config.toml
n_kv_head = 5
vocab_size = 4096
activation = "relu"
norm_place = "pre"
qk_norm = false
attn_scale = 0.125
init_std_up = 0.0206
lr_head = 0.00517
final_lr_fraction = 0.1
Each number is 500 + 40 x the weight over the matrix's rms, rounded and kept within 0 to 999. Layers, rows and columns count from 0. Numbers have three digits each.

# q: layer 12 attention query, 320x320, rms 0.059, rows 308-319, columns 0-79
# k: layer 12 attention key, 320x320, rms 0.0589, rows 308-319, columns 0-79
# v: layer 12 attention value, 320x320, rms 0.0497, rows 256-319, columns 0-79
# o: layer 12 attention output (transposed), 320x320, rms 0.0401, rows 256-319, columns 0-79
# up: layer 12 MLP up, 1280x320, rms 0.0816, rows 0-5, columns 0-79
# down: layer 12 MLP down (transposed), 1280x320, rms 0.0308, rows 0-4, columns 0-79
q308:514497502497535525527447503493481490445516453494519506518494441487520477495553556528487492533516534549623495457404490518502551502506498525576450473552417543567504521468532485463500590525514508511582438497571516515465471525539494506467549523
k308:518444514510536436534453564553436494452554489578532507483444461470572483498528583563528543483486529553556489459457507550491464478490474416471453481532426498555526541491563511496455520473555488487649442526536502458465503542510500518471492448
q309:458523518505481492505498493586463523472482503465484541510500528529538542501520461492513482453537489487508518470493439584494477481500480568413487613481575457426460510443499494489474544534517599510505485421491477461534500443494498536480519507
k309:508559484478510509510466550596500569471460512424498481517517466489504458429518464458517450499498521472555439464545549576514455452529514522463543484495521481471481508487456450503484532435566542496448542477469501514495522476525499553476543535
q310:514515484481456540581461499488558500521518557435539538421488436628471529504538476561529489494487475417555397420534543478457526457505523562504500456552495432495503555508418523493509535510525547556529524548461581538415471513513463423470595515
k310:539456448550481574501501508506494499560510516471550455491504458551476494460527546522512561482529417489574430533556463494472513471457547475461463486455462506515468558501472518474506527454519519486517508472476445544442444562364502524526516551
q311:508489530501481470550432563533449554520446514485499622493443504493532493493509507538456472520509538511486566489485504518457545502509472488491479455522543521445477494575571476467570513571469550504548573457568482462570525522478549570475500477
k311:483467446485477481464487504534478515550493535481544496484456518506498539544481560502501483477532471453573565507482494578567537442446437459496496527504531522474489408529492495447539496507483524532529502489532527522528520559522493499469508421
q312:431511535486549447486475441622504515477534429488467486456573486517454467485502538495506495539431518511496528544488483423493485445550538530470506474546513480493530479524463534497557515541485540529455478484499527509503524463481455629503507521
k312:501478461535411521379454527554456561494469470495504507476531479489548449472507502445553487525460432468470519567535506492523418475498554426524524515512521501453527529444484548517503547512473472479509468517520553424526497443509456547465455520
q313:529513476499510430547572522471550490421464463488502493451453461514445513500479485504586528530450487508538492472488519482481485419494488470558503522524517596485459382488539524522521510481535478573491517510486500537550483421536506485542551493
k313:525537553460532526395566565485507504511401457477540499509474502486495551471514497542477475571483539514448496472504417530530548455537573489535503624547533488499504463522542473443507541460484481416502465519510480525481439443503543511465544534
q314:501497506524537412546537416489535513464472523473508449433481484499473542500479473517432601468574535562447560523474459512479553515522460478487472493521437508541471478516491538517510498511458537531496495503483544486519512494496481482612495487
k314:475482517505520512506512439489500488478443552484530448469483586499542552533455542468507519494471508454522471490508483532435405471521540513483486472511540490520410499511482586487466436477448491452512433521532481444524601521507476533414478512
q315:530556500503401507487538513450485469469517535523372503518477551529479586519483531535441578563488477433517460443470522530501440431526518530505501452390476431475532466506509507486513554519497522539532507480456494506518477463438459543529546509
k315:538540488485389483491541498553482546548462515549499485497472532517476468547457495532434459519468499430515470468444481378501481494542573525529522506474536505517530489559477463528476574469533538483490438495429495407515443540486432536426574479
q316:516517570551497543535524491480510529505474473611499454456573540547491557473423550423519488455523546567567585464474522470498486528510523527559481452514471505518515486493437577407499511492526540471536493506485501509534482480491505471428477486
k316:479387584543464478455515547556536485493461508509524521486492513446523478498464487554526498461477587489484556433496474425509483467441492561549510450559462480499460413511428487546424516499628569441491512518508494514533535440503538446484533486
q317:500500576480529511525407441530464419452485576485595553535534493414375479500503526540500520541453511497486486451497450449460541470474468538451510539458474532505532501432472498493465557540497463539519456440510490453491518450529551455536497493
k317:498488475564448505487463499474455494448495510538504554601489523550448466538531579549528535552463553520505513475540499494466447537452491486429503506427465544466527545545437550505498458496465465544429470447544442481517488493553551503502534514
q318:547501519508536467526509503471443474433537561485518476534477567528552450497478521550475443560494480504486497480460467541510502497466546481534484468499547550563506503526493456523502546506464534534599476445466504463462447498489472516571476466
k318:529491483480438532445575468497465510471518508481556449471493491552527495526505509542515492488492449533554549477502434490536469545424495502478446474499520464489428472522518528527441512448487516520529520509442557491506536492525455440497519530
q319:470442526453536529520453479462521465490523506481460484519558490508545509462530525529482531588508579540467498454547616509515472497515454492456569476514547482546484461519501521515566528557424542478540565461549542463525505515473479556582469530
k319:492514487412491480560523507573473474464507567533479503478554476571480452511564512583435444504442575513505476536541550559492463502493399468488465469559558518551507445479538517450493469504469494582454523460576476462501605545506443573521498534
v256:497606524549489524494567443571458438545459545557611426499466514428559524477566468486469507531587538494568483496486520485450473588529440530517495546555465465509447507531546462404506457510595462501546489454466512469518463513499499569438508514
o256:510463437520495517561467536475549552487553479501480536443485500589447440512412544514548430521493473493569503432466487480548496444463513473507528396505454476508502444481491474532453531527467464539572510484473525534568532513516472542473538453
v257:514513535530505486522472528499508541513502539537557408453451521609513461579520484464539548351495499485597412517477485471533425498515566452533527447491519434605543552505553522496510521461451468486553515478547460458490534534512510431465514518
o257:431535423422531530520469459454518544528465493479481506522530526486517532434469536543472465552537404481438548595492529585565555487443523541536539559523447549426482504499463511525475435570492494515461472549511536473486478460491538556473456531
v258:466536475480493505525521559544482484503512548479451390418417546526414440448515521505484427550490525519542443540462507490492491524547483473520492498484507524528451485530513511505507520463483519558468513533461486509555514501533512556464513530
o258:540515561478464608437479486471486536579471483516504528532507502511495501480535493487532521499501517486489580465487430519497464586484502552503562480516456521513516533497503471456494520542463508446521509522524551517513480547504523404564479551
v259:489474469491540488439512426469497536497504545535563514441454461431541490507484513501503466481518478486457477522528513463550499566454549527512491515567506553522467550543497501456528431502502443575480560489540567521489483509532545502511436502
o259:487504513480481482462461512494468524544510464480467496528599522524538567510525516433465496553421482478477509417506478541463502423511528548492562506491476508491497527493480506536466521492515507424487463563495432530499508485543461485436557501
v260:480514479534511408517470546548493488545506529509539526536562489505470529555451493509540480488561519502498497472465512505507454511402569475441506459557533419410501545510589564473517565446533470522491483548511473524452485475525505551518495507
o260:515516571538473481481448423602580536531556451472445468492429433566502473475545464542497522452506480467513470527452501490460515472526496482508478419440459523491515479512434453511466468520517478523548486462560570516490475520450539485470575529
v261:510593501478553486522550503449486540434532519588414486482544444492403503506550529485517596597479497517563438513496525495504497482526526492495537536529487443505490443507463493391555523491582509555457472478455534415496491500468484493491521496
o261:521513507423449565503493573501533545467545511476548494540437482553499503475478422450474545421559467404466595431476522478597459556480425495491479520499500502374509579482545450597446494518485462493549570509480508465546506519525465467527524505
v262:514449481517497498510507534429487475512455538520379537520579514620500507529473537433515538549474493545526546547562449484484499531526485492453530440508520499447585457529505489549426527553488480487516526512553519409478562480507526439477454484
o262:575576458502566448460488452481593489480507508462510498520449551431452462500521448532522415524508507513537494480466589533482477551521537499494499471503486558467478479458485490495537494370568549513507550512480479526494474524469477583414421550
v263:539494520480562470529501558530513485417509442557497414514380532493512465535518618550495538502497544476568518495535521544467556560527492552506466519454462482455558462473485481449409595492552503488544479486480541546461493534487521477485538539
o263:454486431496540573467503448461498463584488566446488502471556405504504478512497453456493505437489520470515514494468516440475532482449496549472559496580485493519484444513536493528543450484481499483430571518497524472561471496460508511508480513
v264:516502458481609464471576439567486553451472501468567491571553500536471506509552341471375442518460524498522463506476506459496535576541529551505485480477461461401490478551495554599466521424590533496561472485495492448479475472493558517544498510
o264:583517505537493459528463487506522542569532476563498565410526496459475549518451519482593457469519447555508527388513506480457555493521463472486441508485461579480489560519494459521520550489472475494479518524607531502565492535450465507449502561
v265:525510516534487494488470515540490455532510484399459410502447501414485461493469444545494467440405519464506457519498440515501488461499495545519510448458470537498505589582518453460469593488528458416433518500449518523482527522494508492494459537
o265:415547509501473492481516472561495540509471542532480546547557492540498526536530500434520526534526573565533514529549523552474600534463476513436488496543553461520464480518473555478454453504409522536552533525515561462553521448511456543529525420
v266:424448545457468486449498506556524510567531536427480491507527574565530454534438572482475484528558538476479492531407445486491508415515482529593500492503463453472471522520448441492531517451407514447472522500493449480492502502510494476485567505
o266:502478452530527548530489550496445528501562534539503462504433508523489544483549477478487520492438451499518468465453549524490478587467532502458499507511473480524515525516491532498481474566505508564587480553517467420544484479494438524526481464
v267:440562506565464529476497477551481516557487458573471472535445504496491498476501429421506479518474512521476469562529482457498441437534401515481529535466561550583508470505505510557496395510429524616474488557488532432499511521490494486520463499
o267:476491521443531513518490526532510506483506495476500511438524502512488518500513584525496516543443527480526483529513520536489522499527515459544524461535494435468470508487462516476523541529528517486517505455536505522482453420478444544483490570
v268:494567491436442490518512506447511493497468570323539544413547537569552494533509533520506529520500522468496530490498498508496497484553518490509505524466480551495511510560495534508468477460487528526487566496537460556469485595510515570504436478
o268:517479467489528479459467463500513502522485500570525508590495487424474498513505487510456499549491502530490503528575484499563513516514468533490517541495542555514495468476471480465477497464509506508520463558422503457554476487469434495501529525
v269:463432450542483499497493516520518541589514531432457456482512491473563457487534460417568540541461527480433468448545496488473455507522474527557511530560462541549499536448547552452547558493499484580468459516535531550508542431474502472506433518
o269:505495638516506523492621468496480552468503527534519496511453493494502494487523523585466434535428505516622593494454522556465498453500485502566561563475521489537521499550533548514472520467511446476530510488510534421494421520484514503512525440
v270:550512461475580484500535499532495430526411503398575471486521552565532472499542525489427419466412502498413531543528500511514454480472593498498473496528476528499515444506542603496539552553545422533576518522446486458477478444532493488487458497
o270:438430530510482455517485427481500541525541521468482483478456525468519504491454507549534544555596550532551540538422422496560529521506464476504515517423509555480537503464463507480458437502506492494492478576535490546594529546513474546504565519
v271:505561483477473594488546520553410598498497513533457556484549530490497473507501551505505481496432516505500479509454482526469458515434438491537489522492525532528503571501483566489476536541509515508493566516534470442511460476467486453480520510
o271:494465472504479411528451526476537512507513502514481470502397516523521524504522499532528481508576549526448538505543544558504511531549510513480531505517503443465541492449510530520500515429496491602479482487463557521499448485549437542436482529
v272:502538495473474503493493450544454488518531466416457536456463511478525482561571473429564510376500500506437470535513549503510501500509464485525518570511545590507500504505411492534463506539530544498526501466519533337504481562476515501421447478
o272:499523441504500543521498551498527468432531539508500501489509540515513536468450548476471521537494442508560484490476428508520479509486523519478431534495458478488482540509672534518523491446491528495393520519499540589536519446524517501521509541
v273:511487514523457527495492473499517516479493489465522468551518481424477533501498512459513542468560501483459533482422522537525505552561509439481477445523475502476537516555486438493450534540496451546509508483554433524466407422455544506509485476
o273:569527509458550452493456484518502462512481478494549461455510436538468508478494499514536521568435435490539488490557530460478455496504472533453521518447480522500466446460484494470553466508581513503496414435550479482545568599585455455507580489
v274:529536489572542484456529533515479430435491549465397523470533462479577517538531496519506483558448476516506516504531475467473496449496541525450531499500518457565501589530505543513473508556460539437455457487505522495546439491510448555521468497
o274:417481477495453517629450504483514524522533513514514522539480526428520489457484496545458492520570455540479514505511557464435527526473477430485439456457505477452490517528556481509484495467598511497519508530435561517470555428503536476466489467
v275:521520529565525433583473492606491546495468535443538460360574520518533511567511491520518425499462534464482564498505486487524513495594511492459492463519541472522502496473472564487539604408497406520484514452520554410489443532509471467561558521
o275:504540454453493536426419428467487497507563453570439479515400404488502524408524547482537561468515590553526521510492473521452495569521479474494550496509456496510520491536557510601522507539535493463507499630497474498460510501484528529414510426
v276:491546533529493470496500445544496495506513498475468469412498507554463508524486538465517533516474508432552478463519554559538485483431414486489499488516497510579493499527527510500555542541536530474538526485469494547519483465532461531518468508
o276:588475494443468467465492478507455477533514500524538493518543482488501506487490527490518460520490482470448503558491444470426544479533526500439512398484517486518467522496431513420471522489520495523499435523476449502498480521454519446531535589
v277:497484509520456440501518430492524378538519487444522559494473432552536491468534501554469510480539459442526574569490489507509486499497425482497506572533501491488473499507500500502425510492499475523516523481455492435485487515497473527463481457
o277:545507504558408536487488568496522482524505552494497502571482512484468478511460532487547561454466515521476481439449485512497513498510493553516533499418516509508536469464496453485542483483457608506471488585493522554556485506562607523523486538
v278:458536487527567469485519521480515449532461483453516434484565488518505473470538463491524534515526488558506487543455544469494411482540502472509508509555500520538484540479477510544548464511520527536460486471444486469453555483478517452567512501
o278:526511457493460500499507503450456486502566527417466495542440621519487578518481503560534495521437497477505507512498534583474537536496456474454549518466524554593547488525547466469490465489473441454443486583515503543552428462500566479463513522
v279:479516498477494448501460495508537411446500528556532545461530456468510563458474543527436482517413492506440473495495522520492563430472421477374543471523487526462454473508446533493542464535483534418575492512463503476499538480497544477500568529
o279:509453473456499538518615463484503567558447541483459471551490509506501518481535482560527516503510574515466492511430511534559541541482529443596495464487567455487484553521510444562491503495469444477510495481512542501543469472460461481536499500
v280:477434567537457533493522453440534532518531458511462483490555578436459506400486487526546459550456523504468517507458476515536438534536554516554472449474464497513461458465494498480513502495547495570486497485506485494494515484482468544428621452
o280:442530521519470494467520549527502492504510524509497474494522465521493446536489439452517467428458498497497514514547481481506457549521449533479546495582521476481519491524486542561440508514405487472481515522492501531454499555489582440596484577
v281:512508474537600485495452531476532520432488508559524512432522504487558487489505411487570557512506507596568553532433499491510455502508481461492467517463535548517414540487484481569503499489530546492491530501580512514509518521533545483462533434
o281:467462504497450485514456457515427512547437529491526478523520460427446515491486536500469544514487517479480460540478508509454569484446527523570540492544399527543494521501498472538466472517496442496494477495486479525492487544603515433503478569
v282:484405485504507520458479519534497448494523487522495538515437509524652440461510568484493442510493484501526525454527484539500487524526429484459505527482522420566496459429554562476535495499485503561449506478471498488524662547548483451521553507
o282:480528480547484486428558433465492567486530547600507549546517459535439554464501498539510442424469526505455531543481556520516533510512487538498523496523522516501559504541549530535474534514520528403487490545519542457476457490529549553482482429
v283:514544507438467528484510506566496409483390513438611491496471538496535546490494566529537529538511517488468461493594504476470532449539496560517509504504485489450555455546481473454531535478474531521514497502517512460506545461476541478481431487
o283:468459511502518504552500468457511574542502547528465526466472473455467426488455533486442494494479506478525541423468402529551536489471473478486458516504551541480461532472503474538471498508548487501562489470526544500594404537524455517529542535
v284:415502467495563519504514423498514434503475469514510602470529484568605545497552527540572540534472513481485495484515514485499471477543491472550540458443549489488522523492488461534499523490477496576509525506509551484525393480514467437493593489
o284:583538511481498461436429627487462586537504528525450462563450523457500442497514480460501500553468532473440515515483572552558474521490520537505380509536435534498451470507412542596515527486531440532526476502514477496505494521533530480508504466
v285:502477505463490552474554484526506444509461476465488523565498503466449525483483531457483462459580458504510456539421484498492488442529566491451488463499503525471525493485569516543445548529590518450498430518518460402470502565549556515483491507
o285:558463506516495490539468456465555519487513508509492495382516549491587516520499519503480495523458542532473525483539485453476558488534499508536522469454444501500527540647465506538474489492492507480601513515517479564501498524409455528528532506
v286:488545549505428478483523519566472553489485559564565463416391529506570444544507539535491546511496523438452527528481520528508506517478543522521505500516474545487577490474475507545589500522451589529465482512509434495480480455496510558535423511
o286:541452472506486560560498516490537499499484442476526489561502465489470514506460578507574467476510464551623530460467478385448467465493504530533535590474540472544423563502546527458478497495558492477519495496453560455511443488443466474477556505
v287:493486482455481441518549515555488474497531476459480507484494487521542417506453499500491556524477450528479515444453533483495417475541569549562491567433469472612531527494525537472481546476443561503508553442504472447507441532515484517465596526
o287:543482500584518545495526453471554456543507532521493510539518471442530489506547539498476422453574476426622514479544420500450559558478575589484417519534523510462519466533509450523560472494499460479469500488527486496550500487487554511496505508
v288:513511492539525489522519484504512489484542438433544602519466523482486523498504442518540514558474527469505512531512486503493470465438485532527487572444532468458461533407498501497483427518545500457535435533527512478473513481480522466500532464
o288:454452478453535496453530471508426525493529581532491445474501493498527535482487506482523541437488466499513566573513506501503470522438485448468508416547517502502456463474500506562546491457485551519517546478548482503525479504571540507546512528
v289:525484544556527484492516472553502508545500456549512500478549464524593488489529576501462444500405489389464503463489477482507444528546509481514493560474472468542460488534542521548492429481515497512514514465510536473484565437512478533505422525
o289:440552507512452509495491403494491484451518548473474516497512476519535490528478502535499599528570518557521534503511566458469506408424507514427507440534489464527559434477486495503439519522469491466498542539524503453588509509489458517501489541
v290:486446501446479495488471461532492487496499480495597499505536494505395589519536494484504521555464464462503467492540529457492502510514503501444485532484488474602500473538537544548465415508514528461511475501509500472468448572479497527455525485
o290:430535457494527473509528545464484482488444506446427485494544535509569467551444460543513510480539539507524470502502520481521478537505491471548497482470502521456505531417459485460514556476480458471477575471458441555493488497546420495524443483
v291:478544553451511426476561502595480529566532548483471547510527499486480473400456507450473511478486489502501506486454446542545513566481544497512527516491502368536495518475530438498509553512425454455516485467526465476483431565515527462493477527
o291:501437422519475563522505519476554484539507507542502502433488545512530482543546518498446528522447522507423515519498538515492495491528438502463434492548511527415489474575487505504551500492525543531475531499514565495493488479509526553541528463
v292:490515459490570487478477492489507462556508467480506497498528453457561540415487463487502451492570476505460498383438502461511442433483514498542509558528519534459525507468519485526448503526518481536507483551530535506530484511486498503490506474
o292:510517547523386450529498526518571537504555500528462471513478507503471446556525476486484525465483633528547513553576532482576470586469508544495520461470496486533448525452465510462508537497489448499474536494485408515470514427519475529575481507
v293:458428527507475517492486465507466530525484530485477539511505459450529513467530548429496435447521438546486526519615441540459477547496514508568470512444512419377490452548531557498400509521561394501498493551440501592493509491496511555471513485
o293:508508458506472476469502533467493428466431526531520445476528532501545495494465486495516563532465514423490465498487482438642544443524514578530557547531437595587522477465493453503518502461527540455473506458545515505505508501485430508586530563
v294:496486490541517477436481500505528495494440576557571481425495530516533533597447546502543479506432471523514520467522484527511503513481460503497508495513490489480519460544435456535461573501508475553469530520583519538497484541532464435468435499
o294:494463472413489506598523551550435600473588495487416486447554424550474517425539507552474487516524419461518489477500561438544472517486532550467512507466510532540505485512512479471516480480496508423524532464456493488519453528385486521498504464
v295:409491453482514494526515491508518534501472548443418491486560383505483571498544531542480452412531458515454409543532517504506573501442427460563496538600493542520519527498549462455491539559531574551523561531482509477482459474502526446532503499
o295:480481592429474445418484449586503488492420475527528506474474587548478424501537567476481475557495500455500543440440477503464495485597458530497522498450507497456565566591477543470464498485450471529503456464478484514537520553514411505508537452
v296:471399496508490522502517496473461505522547526555458499585515514407555535521527539459447492500458525493501470505567551485488561423533497461549506490540513472439485498487561431492483569471456464562538449541454497543528517475519506434533441519
o296:476460503494514463493521487578515508442457513448504541433474494520493445499477476516528444530510502494465521496385558524528479530548452481531562488521456514529507486463490557437511435469521477498409530453567499467506525456537472446444521496
v297:463371542502533439436500499474441504507487435514468494566477524545491476513496493469553518531551501611490536549502495573524584556454467534515474505446538458563531404525508481503485494489465539455514437494515474458575487563500477458514489475
o297:446517474485445529473506493502545470471491539542465500505554546524522504499501464512458520463461455472484340471521517536499482486549478524487457558536496518544475519486500503394471559467515510558432531526520476519413478580485534458539482542
v298:444509525502449559487497450527542534484463463479461407611503447472504528450523580487489479611429425549490474523502480462488538395501520464483517515556497500503492514492459555473418339539505524478475482530509480558489482512499503579489499503
o298:449487475424494454525481533494445477523483529524539513431482476490520510568510487535511560485527548469473495547460489499511415531490513546553534534506484521567535478577485517463577580559487458491547456514536463504491490508573537479534511497
v299:520506506502539439508518542518553610449548569447455517468541472446461466505468572496519571484524450563494547465548476499487548500528501482505484479491509535464505512563421507505503493525575521573570515516569524491483462539451473563556497496
o299:524407530440497495511545483471451447527499528440539430433571521485510524483478466466450475487474497496527502535503527421500482582493488458514467519535481457534426491407577498561479485529492503465517456474467522506492468419517558466598511505
v300:467553502521530475485528507469564511485518477458663480501487518507582541489433502502511511436503461458479515489497482531467529469529441548512529530576486520526504610484461524491544518540513527586486546480511538524490420524496506508447426523
o300:454473529479482544502531504503400562539501511509480551524555483507480428505486543462525477604481563514528542464549466469460451555475505457504506503514491442497495413462539541493426485426504474509498459459474483462566538478507441512467520518
v301:491561486491482469495478527568514469528501517546528553490477494467518478442547471498584424564471512525543519468479435556472490465481511481504505530504487557445534464524452517475534478508495546527491453497507486461493548592489515481562584474
o301:498505586510486547464499492448488470461417547428478559570480535492508447471494518491472489516510498422483432527524559479510422518486503524528489532544526549521516491472538522476456478523520494509465532455488466512532452468582540498550522484
v302:544442472491511602529514483506484445522497425540466498497521507602589505518511478507466492480550500432494557506438569494473553521555479488536528469509489466444543383492521511565493486470513486544451443501494479514511540469500519458513479499
o302:446465533543528498509500446433532546444496590454564502485530476446478477523470480537533550494478547564549480499517518551455454444481450505490389547430504482531519514538501594532516587485515489537488563491448546459479497512495486504475516526
v303:485609523493471438448528492476459521579431517472508535533460497574612471555455489512531433456539488535529507550580538504470511489542522501529507475505538483513504463489483569514524442575499383578470558457513517539527506480441503458480463486
o303:566499467494522503550542470518539501441613515486493468502519619476452496496470495537520485573499511451511498414518472486581457473489439481456452557521492501513446524545447441519528532521533566465487479492499482480541499505513506504500454502
v304:468451464510492519521529544445524518537474395585429462397453474547496549510518461511500523440507496457562468471430547501478475532427532495546484510504514510502509528477485480422506518487564482479578528527542500538474546489543488562526542509
o304:551502540479501503460478473485464479467452554462523466550547443441511471486449520420506470473489521497511523441568522505551473519491491525527497542565471499497459514505452521562513525500389531535458508486442510506457479512475483484498461487
v305:513458515487505440564511531505471484504532509409488536530456521465556522495506466511512568505487605462524545446502543543476446514554475459540481422526510420466433455587502516536449544516526464452479507507506507483487551532504463508522525502
o305:500518499578497540476519374514497493472447555537521523487553505520494426497485522493514482474522458491554465494498477462400532458477494454513463496515470523523483539433485494526533491468495471562486484478470498513519532473461542474468473529
v306:418483528556552526531470453524499534546492479578496460476522517553452488505488547538472512527582479563499510562502499527524460456481493512471457529442519476568566397496479471500581520452435487538552455494498501558445538450448497481575332505
o306:508531492520550458546541475511441500443502497455528452528488497526514491528498485584471513479452525438484493450501487529536520444576499503468553473449458503467498496484502540506526539586593500525478569534538415463460464455553498512493595483
v307:473638512473548534506453472499515500532506465531441472485484446527478523562502519525524539578470494463527495514464535475516472407454510508400476503485502591495509565493558473474546466493485549460543506434416474506585536481538540597477526486
o307:535481499516429508446540556497445460526491436474562560524534531535471561460461506502427513497577486491462440481549440517517486620492458472579511473477490479520506468548465526517405548486464537552497507519518446523486447523439490501532493461
v308:514458502521534506492521509500514415426505540472445461455557523588488500496491474568524437508551484485540423488508447535525535420453469496500529523554439459438492509507504478571515487526447438493559440502464516583477454417513506584525553495
o308:462554465456493504550536506484452574525490522439485519501473620492505537480502542478514530532461438523446524577496494460498475492542479415520495483462548450558547555502549527427477501519479543533491511485532518465490512503494479503558462449
v309:465498503411480528500484531410495484497505518476461405542464489441444436464480548528577368429485447512510476448543538466513489548512513474492506544438479489508487488559473484544520516519475504491515493443429537512518456473491500457488602518
o309:508522562518433514531526525530490523489451532518398507509492562552504537496541452515454511468542469437458523506444485477559509438493445543486490526553495463476516511472538477527461514492569542465549508556494545451514510505491462508571516475
v310:490452479488504493506515585537555553521512508408482454555466428505518509542525448511455512401483459468530500506591498476520505473499471547449481536439527457500506455519465498478497523487555471541449512491428507600534494499513553449510550492
o310:520519592508453501457601470491505450483519531526502425513555524495488515496483534491475526535548559525522512550509498489576523516497524513553489489521497502521496520441556516484518491519487497526509473489484489496539473534461455500561485531
v311:482609514468515464492468465491546545522460455473423455568469491526449558469486587455580531523516475479496521502487475478514445531525517473514505487530428516530482523463500470499583557530479459507390511534486507375547559521574463521467415517
o311:487431572470486545514466520497446511490480506490508470503537489484500482593444485469467473452491442502529464484513570550408482509507527483516548454465504551489527521572491552533495549504476585529550444392535523555438440463527473496480499453
v312:523512476539511532506459528537499449480478536432524467553454459504640469500490511497470446557550465476467447567466502534516464529562475475519507570547511518519503477560529509502452497512538482553446438512554429512510505522507538484524497525
o312:467456554476480502539470543552514507501527473541485537433473554473428520463456450568550500485482486430520471468485500512547455465463516559435534462469492451489493539499470518551534476541429525476489526526484575396490511396494460553463538509
v313:446497554446521464488524469509540529497492519510506507441492469484408468486490443514536558522402530472509485462490480427477482493473503526456508503460470488509535500502412539501487379422485476462540501434502435572461501474549483478510534544
o313:567505585534469525508526485402473517569460542535525448603539477483576459469472510502460532514571550516492506508541471505458471468430478497566481446504570545484466474513565487545516504535505506556512530525506545466415538545504561478491430470
v314:524459462516509536457482530517467481500427438407522488382554462570509535458483570473496499549530536579546464480586508437511487489522433508451513539519441567551525510514511471508566529443491430456519505545497527451454469553477522513471471526
o314:493604518437474419418476462482516532495554536536513525484433520422539520479478457556525444515459433494450453506481478465474463468504467447511553477498516477500478503482461504542459485490506500520524494487485419575558489463505512534480511488
v315:534534491540497511476477506443529511508530516545556548574422532430534490465515552507474507482535502489451491565514520538525475548564585537516504511542505541481423499511472565528471447489449477394541529478550448503475559471448505492521478525
o315:557446511503504484500535520563487554507496547471423502492585468493481471607507398434538498541498499492520485442530516496470470549495432469520493500489472498538529495500506446530507483497552504506460565472467538477451496513542459523479484509
v316:460471504501462558529527441394509478506516474537501541546469536490626487524515555456565462567427441520563509531533499526485531514486524493557502426439480470477516513542468485484496547527573507461489531559518480461480458499484484476505520520
o316:466484502476511448545512550521506500553514545532475459465472438461440474428499523534519507530515471504465528477461516471464455570516486515448541561582541507521433467454597561498534454440501488562456511512501498529478519432507502543489529433
v317:465427490486494506474505502526532555518526520383443623527559561447415501452473471517490477496524524555531490506535489501492502555471437519467486466499554513442513520546510505538592556436512575413437447504549507446527509510508523543491520485
o317:522544501515502535467517511510448505458548447536458494444393505554564564542562545469502517437540468407463437560517502500601495491532546524527494537485436479522521484537555538464517473515529442533522530495522504514439490521485468553529491487
v318:556505487520525480481515549569482477520517486540426484513462566521486497488493413566475457472472483486486531471499513470491536497484479482617543490528510511618507500469452497536532628469494492490528519500515520462463525481509497486485469550
o318:525530499499501494498512490473546507538510489445501466516518506447464421487515554441481503491460556532541491501473490557513485546565514539446486500446444498497446484508542479518553498488502538499463565497557463446474454483508533458472518466
v319:540537484551519483518500500493477384483548469506489509428563486457513522533527537513424452526486519566465534450533476438501564399534448487535506481451514417523520605498508496494529509516504499543509573527504479433525586486488490461498508465
o319:444570561471459564524544477481527542491479551492543471551472521527519457432476501567524560508494547516479445565500554580474480497478448507424477535510484525465468469463525537493473440521512483489478511497541460537440466482478520531528510519
up0:475435441508493476451518546567515491528507480444496443542470505435520451529515536592486583523433526497558542459606534482485479446466472446497471429533446499516537557502474579439532534451479553471552469533474481441573527453522530494480466470
down0:523562542524486470483513476512481508529444555574523496513464498438542514510520558486539489514438475490477547528513459468482496503528495571506454529536470489435553449473446515504523504515566496483504520455471486477466499534562554461486514565
up1:414472535480459454478508472472429517506549570482510530551549480461513484442518462472456492501497464531581535531532562485532623417489481509482426542525484504523503474519533436442497539500476456484517453544522453527460497462495493518510579500
down1:499404562423554484435464536505503465498523491514451557516480483515539512562441571455457448498493513535518525481463427549473418549502559482518579483489456501483470482437458501512539538542519517452469444562435411468473542528512584506488520454
up2:455519515503498536471425502487426503484549452543454407467590514499542551480446494476511499509533512515563508430525575544481523494545472427440468529478509511445460515509534489477525478497506515531476495544473481481543500491511455446400525465
down2:518500619520433508551512453514475468465487511461549488512509489511448494569440509569513564532544514527502515512611468508485450444419486433501568501520499533469435443582516490436547487495473579424471453449461452503486576511501448514546521509
up3:445532518517565527504483472454517461487587521526547463525612512442482399503577503509469564561509488512527477435473571438513464497540509467498563571479506444493483511395400475488515443463474505510531486520503506492377479526491454508483467467
down3:548462521572446526520447521481500483513531491515460513484517504497472538494557516496477380471550497617507452479459508559462468342561517434434414489546566512519551463487556499492486465521580556505447552617466515497460515514567520524437526458
up4:464492497507529483487552467486525565500572515413551464499522553480488474554407437423555515467450526485501504476473447568537535411514562475535519474459512516525564504488511444469510484486475514458576406411479492505527442542417432460523508504
down4:514486499484506523465415555477506501475481509544522496520517496461508547477481487575453481570505541433506543519442494508532481454547525526498499497489459481546497506508515499497507524560477518507553509466495500461505462493497488489542539454
up5:454481498437530487498520499502554467479473426477509490447508503493611496499502454482571510597432457489450555484564423551519544582472490494492523479506506537471500526454485482462517465459474503518538484560530483609506535536517432541509528480